config.toml
n_layer = 13
rope_fraction = 0.25
tie_embeddings = false
init = "normal"
init_std_qkv = 0.0396
init_std_up = 0.0396
init_out_by_depth = true
lr_head = 0.00852
schedule = "wsd"
batch_tokens = 32768
Each number is 200 + 40 x the weight over its row's rms, rounded and kept within 0 to 999. Layers, rows and columns count from 0. The size before them is the row's rms in percent of the matrix's.

# layer 8 MLP up, 512x128, rms 0.141, rows 181-235, columns 0-63
100,279,144,147,165,258,239,217,219,212,204,173,226,256,130,199,165,192,210,145,240,210,221,234,328,200,265,217,185,188,130,101,280,184,115,175,280,187,198,207,188,208,139,196,184,167,164,155,230,183,181,171,256,228,234,187,203,130,206,242,201,128,292,235,291
087,252,173,193,187,140,180,258,197,205,208,179,160,163,249,197,79,213,258,147,181,210,226,196,208,162,232,236,203,173,230,149,173,250,137,196,182,190,183,199,224,161,198,185,143,266,166,204,213,290,198,214,273,73,162,253,157,256,151,160,158,224,198,146,200
107,283,278,158,195,174,212,237,179,212,283,213,212,175,142,215,201,217,222,222,233,262,151,245,162,257,193,127,202,139,257,169,143,223,134,251,224,203,170,165,193,172,179,209,171,210,204,191,228,233,185,168,216,256,183,213,253,254,137,224,244,264,174,245,195
089,197,230,265,180,244,132,182,323,170,215,108,118,156,213,189,186,220,197,153,201,197,182,162,195,197,233,223,208,201,194,256,154,251,162,237,272,261,149,242,192,202,242,192,199,170,121,202,206,203,190,178,202,225,175,212,189,182,196,273,283,214,267,194,232
101,151,159,231,221,245,201,143,205,236,208,192,155,126,203,150,153,223,246,233,233,196,234,289,205,216,184,195,259,307,212,234,172,259,216,189,188,201,193,223,206,209,283,302,219,167,167,226,171,149,146,185,205,238,200,248,124,142,210,200,115,187,138,221,162
095,176,165,158,213,245,235,211,156,304,193,224,201,121,183,189,170,211,214,146,188,84,257,260,238,138,206,182,203,133,223,169,146,208,245,199,202,133,169,239,216,173,252,170,192,184,187,173,182,212,266,204,237,163,245,221,190,138,224,221,210,236,174,238,166
105,189,213,236,159,165,179,184,180,173,172,176,265,181,246,232,193,198,171,178,233,124,148,128,250,179,176,178,190,168,191,153,194,239,265,230,222,174,225,220,219,231,176,260,154,238,238,293,131,192,246,168,174,210,247,126,155,235,194,117,210,210,190,223,203
098,201,206,239,204,180,288,119,146,127,172,171,208,151,236,161,177,243,255,167,219,233,217,237,203,113,240,207,218,204,197,245,220,233,177,175,183,222,263,184,181,248,177,105,132,192,111,208,126,189,171,226,210,178,202,286,240,227,163,200,209,216,271,180,167
103,233,151,176,323,245,203,233,231,206,160,140,174,189,157,194,210,197,212,212,233,208,192,235,235,264,170,130,175,188,239,153,146,185,178,139,117,287,174,197,138,162,196,221,197,214,190,213,165,205,193,244,210,226,171,194,163,215,103,189,235,296,156,151,196
101,238,180,227,222,206,321,211,185,147,140,276,164,192,148,241,182,208,114,160,192,212,193,201,196,227,95,223,108,209,276,220,223,172,255,188,122,182,184,208,232,200,144,182,199,223,261,235,183,241,163,198,213,199,181,103,257,241,210,256,240,216,131,230,173
118,241,136,245,228,266,240,227,255,172,175,152,113,215,243,218,213,166,148,214,179,282,166,221,187,213,208,230,274,241,214,215,208,249,202,205,225,170,168,319,227,199,199,216,185,132,225,179,170,155,239,155,166,153,195,180,213,208,151,168,212,233,227,188,205
107,169,154,137,239,169,165,157,117,227,195,143,257,154,177,229,223,266,255,226,168,136,203,218,176,241,120,258,225,238,202,174,203,155,195,207,262,174,220,210,151,175,198,233,213,215,231,215,179,172,158,206,161,228,195,151,152,244,199,228,214,232,277,180,279
102,171,164,181,210,249,168,154,219,163,270,160,246,235,202,228,226,212,228,217,255,208,210,142,126,252,244,230,191,208,292,196,224,177,171,188,156,180,243,296,184,283,182,100,183,200,243,221,199,250,235,231,167,190,205,196,240,210,174,230,195,237,228,178,174
107,205,193,151,172,191,208,178,173,202,245,211,281,258,157,169,237,218,173,163,212,132,176,249,279,167,235,246,200,173,264,200,123,189,149,184,151,249,197,193,202,265,218,231,153,240,191,280,133,201,212,258,245,239,138,200,215,194,169,235,219,224,221,170,148
103,163,188,246,226,176,199,174,164,160,190,199,278,211,144,146,254,214,135,215,155,208,111,222,193,192,217,222,189,144,172,178,225,255,190,228,190,307,164,220,126,142,259,185,181,238,212,120,256,252,181,248,225,244,215,204,228,193,142,262,223,305,239,129,156
105,233,176,203,152,184,215,221,178,205,146,182,212,243,180,186,247,192,281,126,208,192,193,213,147,147,163,175,211,321,164,267,212,193,281,137,244,302,120,209,224,153,174,236,226,175,172,204,182,124,262,229,247,246,223,103,163,172,200,163,222,198,157,212,127
097,297,163,235,183,201,190,243,215,216,164,206,230,180,181,166,185,206,128,198,180,233,224,188,119,138,207,294,217,186,222,247,204,238,202,237,276,202,156,170,261,191,174,227,227,171,218,150,165,217,139,148,182,180,250,184,214,215,222,207,196,261,228,196,218
104,254,206,174,167,262,156,195,195,166,190,171,191,251,264,217,298,253,175,250,274,186,261,225,242,172,254,186,182,164,163,195,181,228,224,255,210,161,245,172,87,196,216,173,251,183,227,266,244,268,209,245,236,161,159,206,156,197,167,142,205,179,225,197,191
099,176,195,207,201,236,210,211,149,164,184,159,239,229,210,213,299,164,244,182,180,211,177,220,174,245,170,162,223,246,225,214,190,202,221,233,200,153,200,178,184,199,184,206,205,271,186,216,139,201,177,212,160,127,204,238,216,263,187,164,257,232,291,204,246
093,246,151,227,237,253,191,203,190,211,223,185,181,272,182,129,175,192,231,162,184,284,219,193,235,239,234,170,213,218,224,219,168,229,218,94,191,204,113,197,158,167,158,239,183,175,280,155,155,199,228,220,261,171,221,170,153,247,151,220,182,195,168,219,218
093,201,258,200,151,237,152,226,241,200,142,135,254,152,261,114,135,210,180,212,122,175,184,128,185,252,166,211,182,235,225,144,222,238,313,207,177,197,148,184,173,161,240,254,257,193,157,241,124,151,265,143,239,143,160,167,186,224,133,186,219,195,182,222,233
102,246,203,225,174,227,273,223,167,135,203,183,189,145,198,203,201,223,275,155,243,306,182,216,236,180,128,154,148,229,237,150,208,262,179,185,200,269,171,159,250,126,245,191,122,204,142,244,118,158,204,212,170,191,168,208,196,185,168,215,217,207,254,150,247
096,174,204,151,236,182,226,157,239,213,295,234,236,160,185,154,207,229,114,252,235,191,250,201,245,109,205,151,126,232,234,266,142,190,197,183,181,254,163,201,150,196,262,225,230,151,184,216,161,176,202,199,222,197,190,180,199,193,241,212,192,174,158,193,202
104,181,166,258,209,193,196,268,178,277,136,184,213,183,201,206,164,179,162,201,203,128,184,199,214,226,211,219,155,263,226,163,194,113,217,172,138,246,229,169,201,240,201,242,216,294,157,176,197,130,228,231,205,186,186,156,243,160,211,132,180,223,125,232,255
104,185,281,230,180,279,209,247,219,177,180,208,234,206,171,110,138,195,213,166,182,187,178,200,130,146,242,225,210,153,202,164,203,223,206,196,161,168,214,122,181,256,219,191,207,189,116,197,198,183,244,270,266,170,183,172,194,93,187,234,202,188,159,165,177
102,243,164,196,233,238,188,212,201,182,155,129,218,194,207,230,208,143,263,222,230,179,180,272,279,176,204,252,208,252,190,205,225,201,161,209,238,215,171,150,217,144,98,187,116,254,148,200,211,246,229,203,257,153,236,216,194,227,137,224,286,177,181,169,221
116,232,152,230,188,254,205,203,220,243,181,253,174,226,181,119,221,267,163,213,232,187,263,176,240,187,181,230,151,235,191,159,228,225,307,194,200,200,159,148,182,237,174,125,238,233,135,184,198,187,170,180,261,232,242,210,206,161,199,236,117,279,169,170,135
102,206,233,180,246,224,207,207,149,220,165,231,220,186,210,120,287,224,133,145,165,277,172,179,228,182,135,228,184,304,223,197,187,167,215,201,179,186,175,245,280,185,179,211,263,245,195,183,176,204,164,209,174,243,163,224,198,220,245,157,181,245,177,141,196
087,152,197,182,205,202,235,246,208,188,204,198,228,312,131,244,195,227,217,186,216,182,186,177,176,196,189,218,159,250,207,164,160,199,151,247,141,160,191,122,170,183,228,195,92,204,216,226,171,168,195,224,198,226,182,164,206,228,188,251,176,269,76,219,214
103,175,172,210,171,206,195,283,203,154,33,219,163,185,201,191,170,188,220,277,178,277,182,222,169,227,156,200,222,204,227,193,219,249,211,193,225,270,169,163,280,181,217,140,257,213,192,259,209,277,246,209,219,171,128,182,217,103,193,146,198,193,164,116,247
111,246,287,225,254,221,208,204,128,196,196,202,208,219,249,183,221,190,179,103,242,141,215,217,249,177,240,230,158,247,181,229,191,178,203,158,178,151,171,166,207,132,210,150,189,197,174,252,218,288,157,204,111,254,215,249,192,203,233,163,197,166,175,182,186
094,166,172,226,188,164,273,249,194,301,211,205,188,206,199,157,175,210,191,212,193,303,179,154,134,181,175,255,262,161,122,165,195,189,237,167,208,203,174,268,232,288,210,192,175,229,143,140,239,191,189,187,118,140,258,99,249,214,151,281,170,252,201,207,183
093,233,159,247,183,244,276,253,322,160,220,190,183,226,123,213,252,178,295,172,208,211,230,150,163,201,225,208,232,209,188,203,232,177,215,188,200,205,70,215,192,305,183,176,193,220,129,185,191,221,122,252,188,224,161,269,177,248,196,209,208,224,255,184,176
095,221,200,207,212,196,202,192,208,120,137,186,230,227,224,190,176,224,276,218,258,184,255,164,281,157,191,164,184,185,207,177,207,229,258,196,240,221,244,228,122,188,182,235,177,226,235,240,129,169,193,205,200,217,176,220,192,225,161,217,198,195,233,233,250
094,226,227,269,147,280,199,234,190,200,216,179,258,220,193,260,217,209,181,184,286,161,246,222,228,143,183,274,241,232,172,145,207,177,248,206,219,149,177,197,199,189,245,217,193,186,127,147,135,204,208,179,206,101,193,224,211,169,202,169,222,180,146,261,178
099,203,136,242,186,249,158,185,267,161,214,158,232,264,232,178,207,238,249,225,237,210,259,177,155,196,205,186,298,244,292,135,151,209,237,216,176,211,249,221,207,204,249,199,144,214,236,182,240,178,203,162,196,157,220,178,184,205,187,144,226,209,248,271,248
098,262,229,255,248,207,256,211,251,170,241,191,202,132,157,161,182,259,194,145,160,230,192,189,231,245,166,209,252,167,223,178,215,253,241,246,242,138,153,142,183,186,221,209,200,178,138,342,212,216,245,177,188,240,203,209,214,206,161,174,239,161,251,237,197
095,227,243,165,199,219,220,221,251,164,308,207,226,190,136,182,177,207,194,153,212,162,179,234,205,195,180,122,190,239,144,260,167,218,193,170,178,138,157,192,199,248,220,185,279,151,201,161,174,258,210,218,226,242,251,164,267,184,209,221,159,204,148,280,191
090,186,147,192,196,156,175,229,138,163,191,185,242,147,133,154,238,251,208,192,197,207,226,182,229,204,107,213,251,119,244,245,141,279,189,199,220,239,234,179,150,188,211,249,187,196,205,237,187,213,182,198,277,121,232,231,147,226,225,196,234,130,263,193,211
101,241,180,218,203,249,266,217,233,199,182,154,197,194,117,236,276,179,171,220,186,243,155,143,297,215,209,169,157,226,218,256,240,131,148,97,130,162,203,180,240,168,137,183,206,208,250,184,191,230,185,240,191,210,215,222,210,112,206,167,142,254,229,268,222
105,233,223,250,245,187,195,184,224,233,206,193,233,238,173,147,234,287,184,215,188,151,176,218,251,214,290,204,193,228,224,218,163,134,220,205,124,249,160,266,178,84,184,235,228,243,187,232,247,211,150,236,248,180,180,171,228,197,209,208,185,213,211,197,164
110,168,203,217,128,171,218,186,265,182,180,201,146,197,218,212,288,152,272,229,228,215,184,189,153,246,170,249,148,201,272,224,217,186,153,208,180,237,205,163,150,180,245,231,190,230,181,178,195,219,191,269,237,222,233,179,295,138,140,191,178,123,193,241,185
104,212,266,264,200,232,159,219,110,194,196,176,148,191,176,150,212,157,234,228,152,275,164,188,147,254,214,238,231,146,270,193,202,209,220,153,206,238,178,195,223,193,218,219,198,228,199,167,192,116,248,182,160,135,209,167,215,243,183,215,210,206,186,148,263
100,210,196,200,192,85,202,200,206,199,209,226,243,261,181,191,170,156,224,223,229,178,150,212,205,232,203,230,204,255,224,214,244,215,136,158,257,263,222,134,143,165,199,167,223,205,139,185,243,123,146,167,245,224,64,123,157,203,205,242,275,239,209,129,189
093,239,152,187,201,208,206,222,168,228,198,219,188,172,165,265,189,213,278,191,201,219,123,277,213,204,222,177,259,174,245,195,219,140,249,131,234,244,213,184,254,183,217,203,174,135,207,182,133,138,203,176,162,231,133,171,214,250,195,244,205,168,178,205,171
098,226,180,177,171,291,164,268,155,195,285,203,200,219,263,246,265,151,153,178,158,238,177,266,230,208,191,228,193,211,232,263,210,165,250,202,173,187,150,221,149,240,189,201,122,202,182,215,192,177,298,232,158,176,231,296,169,200,223,188,172,270,240,167,181
096,108,242,166,147,205,179,228,213,188,94,205,297,266,253,224,205,204,165,152,221,137,228,246,196,196,227,246,202,212,151,225,235,216,135,158,195,194,216,250,208,218,243,222,163,177,147,246,176,169,219,243,176,244,192,238,191,252,211,140,216,139,166,203,187
108,149,254,237,253,206,237,233,189,196,168,242,268,200,130,175,217,194,175,179,268,143,184,142,242,212,215,189,164,197,222,166,165,278,279,212,177,193,121,143,239,162,187,242,189,217,150,142,171,209,126,205,276,286,195,178,219,181,235,204,219,206,232,183,306
112,234,163,189,265,211,144,258,150,139,144,227,234,165,264,179,226,167,220,156,134,145,192,216,184,205,205,216,210,250,180,223,210,237,241,211,199,219,215,213,191,193,188,174,241,294,249,154,194,185,217,120,131,218,231,162,204,209,219,210,261,270,220,210,189
100,148,213,232,230,294,259,188,244,187,245,253,248,256,180,228,204,221,180,230,188,219,167,176,251,188,236,204,245,168,206,233,190,147,270,112,164,120,127,219,151,146,208,217,236,262,258,167,215,183,245,159,248,197,229,261,216,218,125,212,175,233,191,243,295
094,252,258,190,167,147,175,227,145,204,254,281,266,207,208,189,201,176,187,172,226,277,174,200,123,191,60,168,192,144,206,183,171,150,204,228,218,177,204,158,186,164,236,190,203,208,217,218,228,141,197,181,154,237,203,244,126,210,175,181,257,226,135,203,235
099,206,186,184,118,188,241,191,212,239,290,180,177,96,197,201,194,184,150,188,225,272,183,209,161,158,172,262,212,202,210,193,171,176,199,195,176,237,176,168,182,209,155,149,234,134,222,221,211,237,200,193,197,212,217,185,235,149,177,234,174,286,160,170,236
106,187,155,210,261,196,207,305,309,260,139,210,206,159,242,163,159,209,275,156,253,239,213,212,121,171,200,149,216,195,220,185,191,214,171,286,166,195,198,192,223,201,233,167,196,188,158,237,131,218,209,187,254,204,197,148,152,236,184,223,265,213,238,231,223
096,227,81,208,201,243,176,195,210,215,224,236,164,155,198,174,226,183,191,216,224,275,184,251,217,254,242,162,213,233,143,216,252,203,238,278,168,226,151,237,203,232,227,174,269,265,279,174,203,187,168,210,212,182,176,200,170,177,215,162,124,247,98,121,185
092,207,213,202,190,134,231,237,217,245,189,269,198,224,238,214,234,220,215,143,272,276,205,303,194,217,171,208,204,131,259,127,215,244,185,199,254,188,260,188,274,212,254,206,141,199,130,211,170,193,219,148,220,226,216,259,230,138,205,156,163,200,229,184,217
# layer 8 MLP down (transposed), 512x128, rms 0.218, rows 181-234, columns 0-63
105,190,179,239,198,293,129,226,152,181,275,177,151,214,163,195,133,198,182,244,126,203,151,209,267,213,274,186,190,152,159,162,189,179,182,176,156,177,285,218,112,193,183,189,204,267,228,137,230,141,177,211,231,167,175,185,220,227,196,189,198,135,226,123,277
092,148,250,233,187,187,192,116,250,253,217,228,255,208,188,192,270,187,143,266,204,227,167,178,187,190,222,165,211,224,189,176,250,170,227,191,239,214,197,211,185,199,240,205,199,166,221,215,138,150,183,222,140,223,195,155,178,195,214,290,194,167,248,231,235
095,296,131,238,178,200,171,224,133,205,202,182,219,174,198,217,235,237,151,218,207,152,108,167,180,204,227,141,226,185,148,235,226,178,165,288,210,172,170,94,198,161,199,268,161,267,242,223,215,195,159,181,228,200,230,168,207,267,136,234,178,142,249,166,217
089,177,147,274,169,193,204,248,156,131,219,217,215,193,220,193,188,225,214,184,244,191,175,169,173,279,176,182,205,172,213,178,156,221,297,217,174,180,235,175,223,187,290,181,200,213,166,253,178,286,247,168,189,160,249,143,182,244,210,231,137,155,165,307,213
105,246,224,178,220,204,206,231,210,227,170,185,243,266,235,297,215,277,159,205,191,213,184,182,145,162,185,188,136,203,174,127,232,176,130,193,161,211,199,229,203,163,172,134,144,188,295,180,239,213,233,215,219,172,179,163,233,267,235,202,284,192,191,181,200
086,197,179,188,143,214,188,204,274,211,141,153,166,213,243,176,285,220,199,175,177,247,133,247,248,243,183,135,216,174,260,250,152,192,193,154,244,200,135,187,240,176,220,205,178,176,145,206,164,153,221,186,150,151,231,250,209,264,241,156,230,132,212,147,244
105,212,167,244,210,183,217,197,244,262,198,200,218,218,127,225,159,225,224,176,160,164,214,205,238,221,213,118,257,190,154,260,143,211,178,176,184,207,227,233,238,195,128,160,194,206,182,115,153,226,277,158,155,231,180,231,316,187,270,195,208,203,192,242,237
100,131,196,226,145,256,208,237,196,202,221,249,206,210,172,234,217,179,156,228,138,202,200,185,186,209,214,153,221,195,238,220,175,170,289,205,269,169,188,117,242,129,181,300,273,197,233,273,233,240,89,192,241,206,241,181,232,197,258,184,187,234,181,146,262
104,212,225,173,109,220,221,195,189,219,170,198,206,109,197,208,162,163,147,237,170,178,249,209,202,230,263,216,230,211,233,162,176,211,211,154,202,256,234,192,209,164,190,203,237,229,195,229,245,207,228,179,194,153,197,227,214,245,100,213,232,184,227,211,135
100,166,297,167,139,225,132,228,179,144,157,217,260,244,238,205,187,192,139,227,203,280,199,226,126,282,150,203,256,191,218,188,244,222,194,189,234,228,156,180,173,245,215,109,149,201,131,189,206,226,203,180,120,201,232,167,247,162,193,222,169,205,221,217,160
111,161,166,184,261,195,263,129,231,209,130,211,170,178,235,165,154,198,209,179,178,259,159,225,213,218,109,176,225,242,207,212,213,202,175,156,194,140,165,129,263,168,205,201,122,173,187,267,147,180,198,224,192,187,248,144,260,162,174,197,160,184,153,201,171
106,160,220,105,151,120,216,184,232,218,196,177,207,185,175,196,142,245,192,191,122,186,280,234,191,184,250,161,187,158,233,135,199,216,200,209,174,210,231,255,159,183,176,103,208,212,257,188,200,275,220,179,188,231,232,237,217,154,191,173,166,201,232,156,71
096,220,171,213,263,114,228,168,149,190,212,228,165,139,152,169,168,213,261,229,142,171,239,184,193,174,131,245,219,161,221,199,230,238,224,146,246,211,248,216,171,248,232,182,283,200,153,128,205,247,176,188,176,201,245,139,231,198,234,232,167,141,141,228,155
093,296,219,192,185,160,178,235,217,201,181,271,212,125,189,158,177,154,228,106,253,215,154,220,170,229,166,242,253,130,198,232,223,124,166,212,262,167,220,183,189,229,260,258,181,236,143,219,183,162,210,220,221,232,196,212,169,211,236,190,269,207,220,240,219
105,234,214,185,187,261,254,223,172,218,136,232,271,166,258,246,180,172,204,194,155,209,230,164,191,264,195,265,179,201,152,211,153,201,159,149,164,195,227,248,224,265,232,269,186,163,225,186,248,140,225,205,167,188,256,154,250,248,217,167,219,156,205,239,213
106,260,98,188,151,199,209,220,169,269,184,110,250,128,167,264,267,169,283,201,262,243,213,170,253,106,269,196,185,187,158,163,194,170,168,218,171,230,203,217,211,185,219,280,260,187,271,211,162,95,175,156,178,206,241,182,213,242,183,194,229,207,156,191,214
103,250,173,247,227,126,208,254,188,162,177,193,200,133,246,202,239,190,202,247,130,152,279,252,170,189,215,256,238,149,181,210,212,199,204,189,190,242,199,211,152,142,215,192,151,198,127,262,229,215,214,176,169,195,220,265,142,209,246,205,169,163,210,150,163
105,150,183,171,239,202,230,211,144,159,207,208,259,229,229,162,173,129,199,202,223,200,108,199,266,155,132,200,142,194,165,244,195,215,150,161,223,184,280,238,226,124,192,170,185,206,199,173,185,125,214,214,164,210,227,203,234,173,204,173,229,242,161,294,212
101,142,277,139,185,160,303,182,229,115,194,273,192,189,159,231,207,225,211,182,225,194,221,235,241,180,255,138,192,153,179,116,197,238,162,231,162,105,148,201,209,125,214,204,189,241,163,148,252,159,163,211,157,263,144,197,232,206,195,115,183,172,155,288,261
098,132,151,193,277,193,228,186,143,208,214,219,222,203,144,216,208,274,211,233,227,199,163,215,225,206,269,216,161,257,148,189,273,266,156,228,185,218,245,240,202,143,218,165,199,135,242,238,155,249,111,183,255,216,122,174,160,216,260,239,181,237,206,224,204
096,248,193,213,175,171,221,165,214,181,190,284,202,219,176,193,212,241,155,162,206,199,267,205,228,170,179,179,184,175,122,223,274,171,147,222,201,204,306,212,259,194,191,104,162,239,195,188,255,247,165,223,173,174,186,164,149,186,238,186,214,248,198,224,144
101,231,237,178,117,234,166,187,202,211,227,244,259,235,177,199,158,200,225,169,138,227,202,201,243,267,153,172,175,225,264,174,173,205,179,235,192,187,164,214,117,135,123,195,228,237,173,155,197,133,163,161,138,216,242,190,194,229,114,159,262,165,225,94,226
100,223,259,156,183,199,186,235,133,154,163,220,208,161,240,198,218,209,193,284,217,208,170,164,222,146,171,206,135,101,156,182,161,209,250,189,167,242,237,187,314,256,218,134,227,190,228,255,177,214,189,219,163,191,126,192,175,258,222,212,200,164,305,281,262
108,177,264,161,220,189,227,171,224,168,228,109,168,231,149,159,201,236,209,237,234,198,81,305,144,249,158,248,215,170,248,186,212,228,213,310,245,155,205,255,203,158,146,182,122,220,199,203,225,194,174,171,188,196,223,272,189,182,229,242,224,177,252,258,238
100,162,211,211,163,177,136,210,193,184,164,236,200,146,245,198,233,202,211,160,194,195,154,161,215,187,142,195,170,220,218,256,171,230,207,220,151,245,214,246,204,153,279,164,198,147,198,193,237,147,260,267,158,206,136,202,126,282,188,182,169,180,196,224,236
107,200,213,172,269,205,249,194,210,183,217,264,197,216,192,228,198,178,193,186,204,154,210,301,197,155,245,150,237,187,189,203,251,185,206,173,207,234,246,286,141,187,191,147,215,168,225,220,222,156,226,287,228,210,167,235,141,223,162,255,202,163,237,226,215
119,209,186,170,264,184,231,189,201,225,250,138,191,257,144,189,263,186,149,150,172,220,211,299,182,179,201,217,234,220,258,134,176,180,212,194,146,184,162,191,195,216,137,279,211,216,197,242,246,166,215,246,221,242,204,159,221,163,174,198,217,227,256,178,165
104,135,262,231,272,155,183,195,186,191,215,187,161,194,228,210,176,163,200,121,148,213,199,240,162,144,207,121,233,251,200,210,213,222,253,269,191,209,178,228,184,182,204,182,144,194,210,164,210,267,230,205,280,156,262,167,204,249,122,225,221,158,235,174,158
087,158,200,169,226,215,152,158,168,149,210,194,142,164,190,245,180,206,149,240,211,259,180,185,190,258,238,124,222,125,199,132,185,209,212,125,191,201,154,176,185,229,175,163,232,193,157,176,212,234,230,172,236,166,312,203,154,164,203,114,136,161,219,220,211
102,238,201,238,161,202,230,248,258,205,199,186,255,145,165,154,202,112,179,160,197,191,214,129,199,154,208,227,135,219,230,219,219,102,228,225,186,183,137,227,213,235,172,145,217,297,171,229,210,172,201,223,188,247,168,185,172,171,175,229,291,209,230,150,207
104,249,213,201,218,215,219,254,236,193,230,178,189,196,272,83,234,160,196,176,264,194,191,155,200,140,278,217,169,114,219,230,147,208,187,145,220,281,104,204,222,254,199,208,199,190,223,133,206,150,163,158,173,225,191,190,247,103,188,215,215,158,233,160,217
095,173,161,133,228,173,241,204,243,152,168,242,161,158,207,165,171,204,247,196,256,179,145,232,266,169,193,166,112,210,215,191,171,195,215,166,180,214,205,168,135,111,154,301,210,138,270,175,196,208,183,246,276,241,182,268,139,218,206,180,207,196,241,226,228
099,148,211,244,265,258,276,164,204,224,245,180,205,116,175,185,172,144,230,170,191,202,159,168,141,210,168,195,214,256,273,204,233,127,196,187,196,260,222,216,148,148,189,224,196,243,188,204,191,214,126,151,213,184,148,241,157,192,267,217,245,194,167,113,162
094,165,153,194,241,200,235,295,240,140,168,237,189,240,197,193,233,230,144,225,214,254,175,208,124,204,170,253,128,175,168,174,172,230,261,256,163,247,178,203,230,218,188,186,170,195,213,231,137,257,177,258,131,180,192,161,255,247,176,179,116,238,196,174,191
097,179,219,111,172,169,112,169,212,184,215,186,215,207,192,141,143,174,92,212,189,220,194,169,196,240,276,179,210,227,203,189,193,234,149,207,220,234,250,190,114,163,229,161,167,202,265,194,218,203,226,194,230,205,210,252,194,185,214,160,176,211,243,216,121
100,165,125,143,236,167,276,212,182,182,202,161,194,208,171,309,203,255,204,207,174,119,246,156,224,198,164,234,102,182,291,192,228,201,156,203,197,209,209,168,174,199,232,176,192,205,194,239,290,187,162,189,183,223,183,245,181,199,254,188,194,195,202,156,155
096,241,222,160,207,234,192,212,202,290,284,178,237,241,195,225,225,213,244,122,258,240,200,270,143,173,221,237,174,217,159,217,225,175,198,232,122,182,198,198,242,133,154,265,239,220,242,179,223,245,189,213,162,196,244,203,186,264,197,195,322,269,193,153,186
097,173,193,252,143,162,320,265,142,200,206,143,163,146,222,201,219,207,225,194,195,205,275,151,190,140,220,182,251,143,168,218,180,186,173,216,133,208,183,200,219,214,225,172,166,196,206,244,223,160,183,214,199,239,143,176,212,171,133,207,194,181,244,215,224
089,123,230,212,139,229,192,210,170,248,226,275,206,268,246,136,150,118,216,181,160,197,178,171,224,136,221,174,177,260,166,148,212,130,190,185,229,158,155,146,190,258,92,210,264,233,174,198,164,197,155,213,119,264,133,189,224,186,212,215,170,230,140,266,197
100,186,235,215,143,174,248,202,205,204,167,150,196,228,199,219,186,190,199,172,123,218,236,151,215,128,275,182,215,221,252,229,178,280,116,234,185,207,172,229,151,167,141,225,168,183,256,258,193,258,256,226,197,203,181,222,103,190,176,240,168,240,132,177,217
098,212,183,188,193,185,278,209,270,245,206,129,178,249,256,171,228,250,243,200,331,279,205,187,246,175,228,231,202,167,182,219,200,254,165,184,296,186,203,250,220,170,178,136,170,175,226,187,241,258,146,198,189,211,165,184,141,206,135,221,141,195,236,313,209
104,216,145,206,259,297,229,264,197,187,229,260,190,218,237,219,126,174,207,179,300,254,214,206,201,237,290,149,177,137,258,221,213,166,168,265,179,226,182,181,219,198,181,170,253,159,242,175,168,227,239,219,211,169,177,221,204,210,216,207,234,238,209,168,233
104,116,265,200,218,163,204,163,221,198,220,211,204,244,269,151,197,184,130,147,279,197,226,249,191,201,267,195,214,164,241,179,178,218,157,183,249,207,211,187,175,178,165,219,155,207,227,238,225,268,192,158,243,226,230,116,201,150,191,190,200,179,173,145,187
101,194,118,197,144,176,160,244,236,199,157,217,299,178,182,236,205,175,162,232,196,175,226,265,268,177,146,232,209,199,290,177,197,261,218,196,158,217,254,239,174,244,255,156,180,170,174,196,153,183,193,247,236,121,238,181,171,186,232,120,160,170,126,254,168
100,181,191,171,272,182,196,226,175,183,216,170,260,185,188,182,214,225,164,164,230,164,218,142,202,227,127,220,197,234,195,122,235,237,206,288,234,172,207,143,281,267,127,139,278,122,221,140,222,289,254,251,215,132,262,260,166,203,194,187,229,235,242,172,209
090,208,237,234,177,151,174,174,127,187,223,189,230,178,187,152,201,201,190,201,106,216,206,274,139,248,128,184,194,201,217,228,214,240,185,233,220,284,193,302,205,195,197,245,120,237,103,194,203,242,216,188,241,181,207,197,178,275,205,260,174,180,183,318,181
089,227,194,223,203,148,210,184,124,183,254,210,188,236,188,214,231,140,204,142,225,254,211,229,197,182,121,141,206,199,195,194,114,221,184,240,228,187,155,236,180,186,213,167,139,184,158,188,223,257,190,160,185,196,241,233,246,114,191,192,270,147,207,122,220
111,175,158,235,251,177,201,249,145,171,194,191,236,190,210,294,179,216,170,174,145,180,210,215,250,150,199,179,225,276,201,208,244,135,222,174,196,177,248,211,232,203,229,235,241,192,222,276,216,222,170,209,204,139,229,245,188,238,170,200,148,241,169,277,122
103,157,157,235,132,257,251,221,245,220,195,229,170,207,179,158,271,243,214,260,196,250,155,242,120,187,208,178,190,178,264,127,235,189,167,163,182,111,258,152,100,215,243,234,205,247,143,185,141,177,194,193,229,248,204,229,215,210,205,193,256,247,236,149,257
097,241,186,219,157,247,207,228,211,253,148,210,191,189,170,213,141,169,232,197,134,201,181,162,255,146,173,178,196,235,189,156,183,227,244,186,284,258,247,159,238,187,157,129,189,261,129,245,240,223,163,278,145,246,120,212,201,240,194,182,216,159,220,237,155
103,124,138,221,176,188,249,209,192,251,264,155,180,289,185,143,227,252,184,221,166,155,156,177,201,148,195,197,177,221,210,195,245,203,211,261,247,158,186,153,241,123,160,217,218,148,213,179,204,274,216,188,181,215,197,206,198,192,175,153,226,277,150,281,207
107,274,218,137,185,185,218,237,182,173,224,181,145,189,147,247,115,188,222,167,246,195,264,193,125,114,133,252,220,232,159,206,217,226,247,215,188,192,236,187,196,144,121,155,200,128,213,229,201,201,189,270,220,143,176,210,155,223,191,181,219,244,228,190,106
112,210,194,226,124,221,225,216,154,199,198,218,215,224,175,239,181,171,108,201,154,150,249,139,206,292,210,207,202,199,155,151,141,233,161,115,210,218,274,248,223,164,174,228,179,228,194,185,279,278,220,205,189,225,199,153,240,153,200,199,184,122,186,237,169
103,233,225,165,202,132,206,256,176,219,229,165,231,196,135,231,140,164,202,256,190,191,227,245,174,118,191,225,260,124,166,260,238,197,159,195,219,225,226,194,170,248,293,298,217,170,191,179,178,158,211,221,247,217,202,245,240,240,133,229,203,201,300,208,183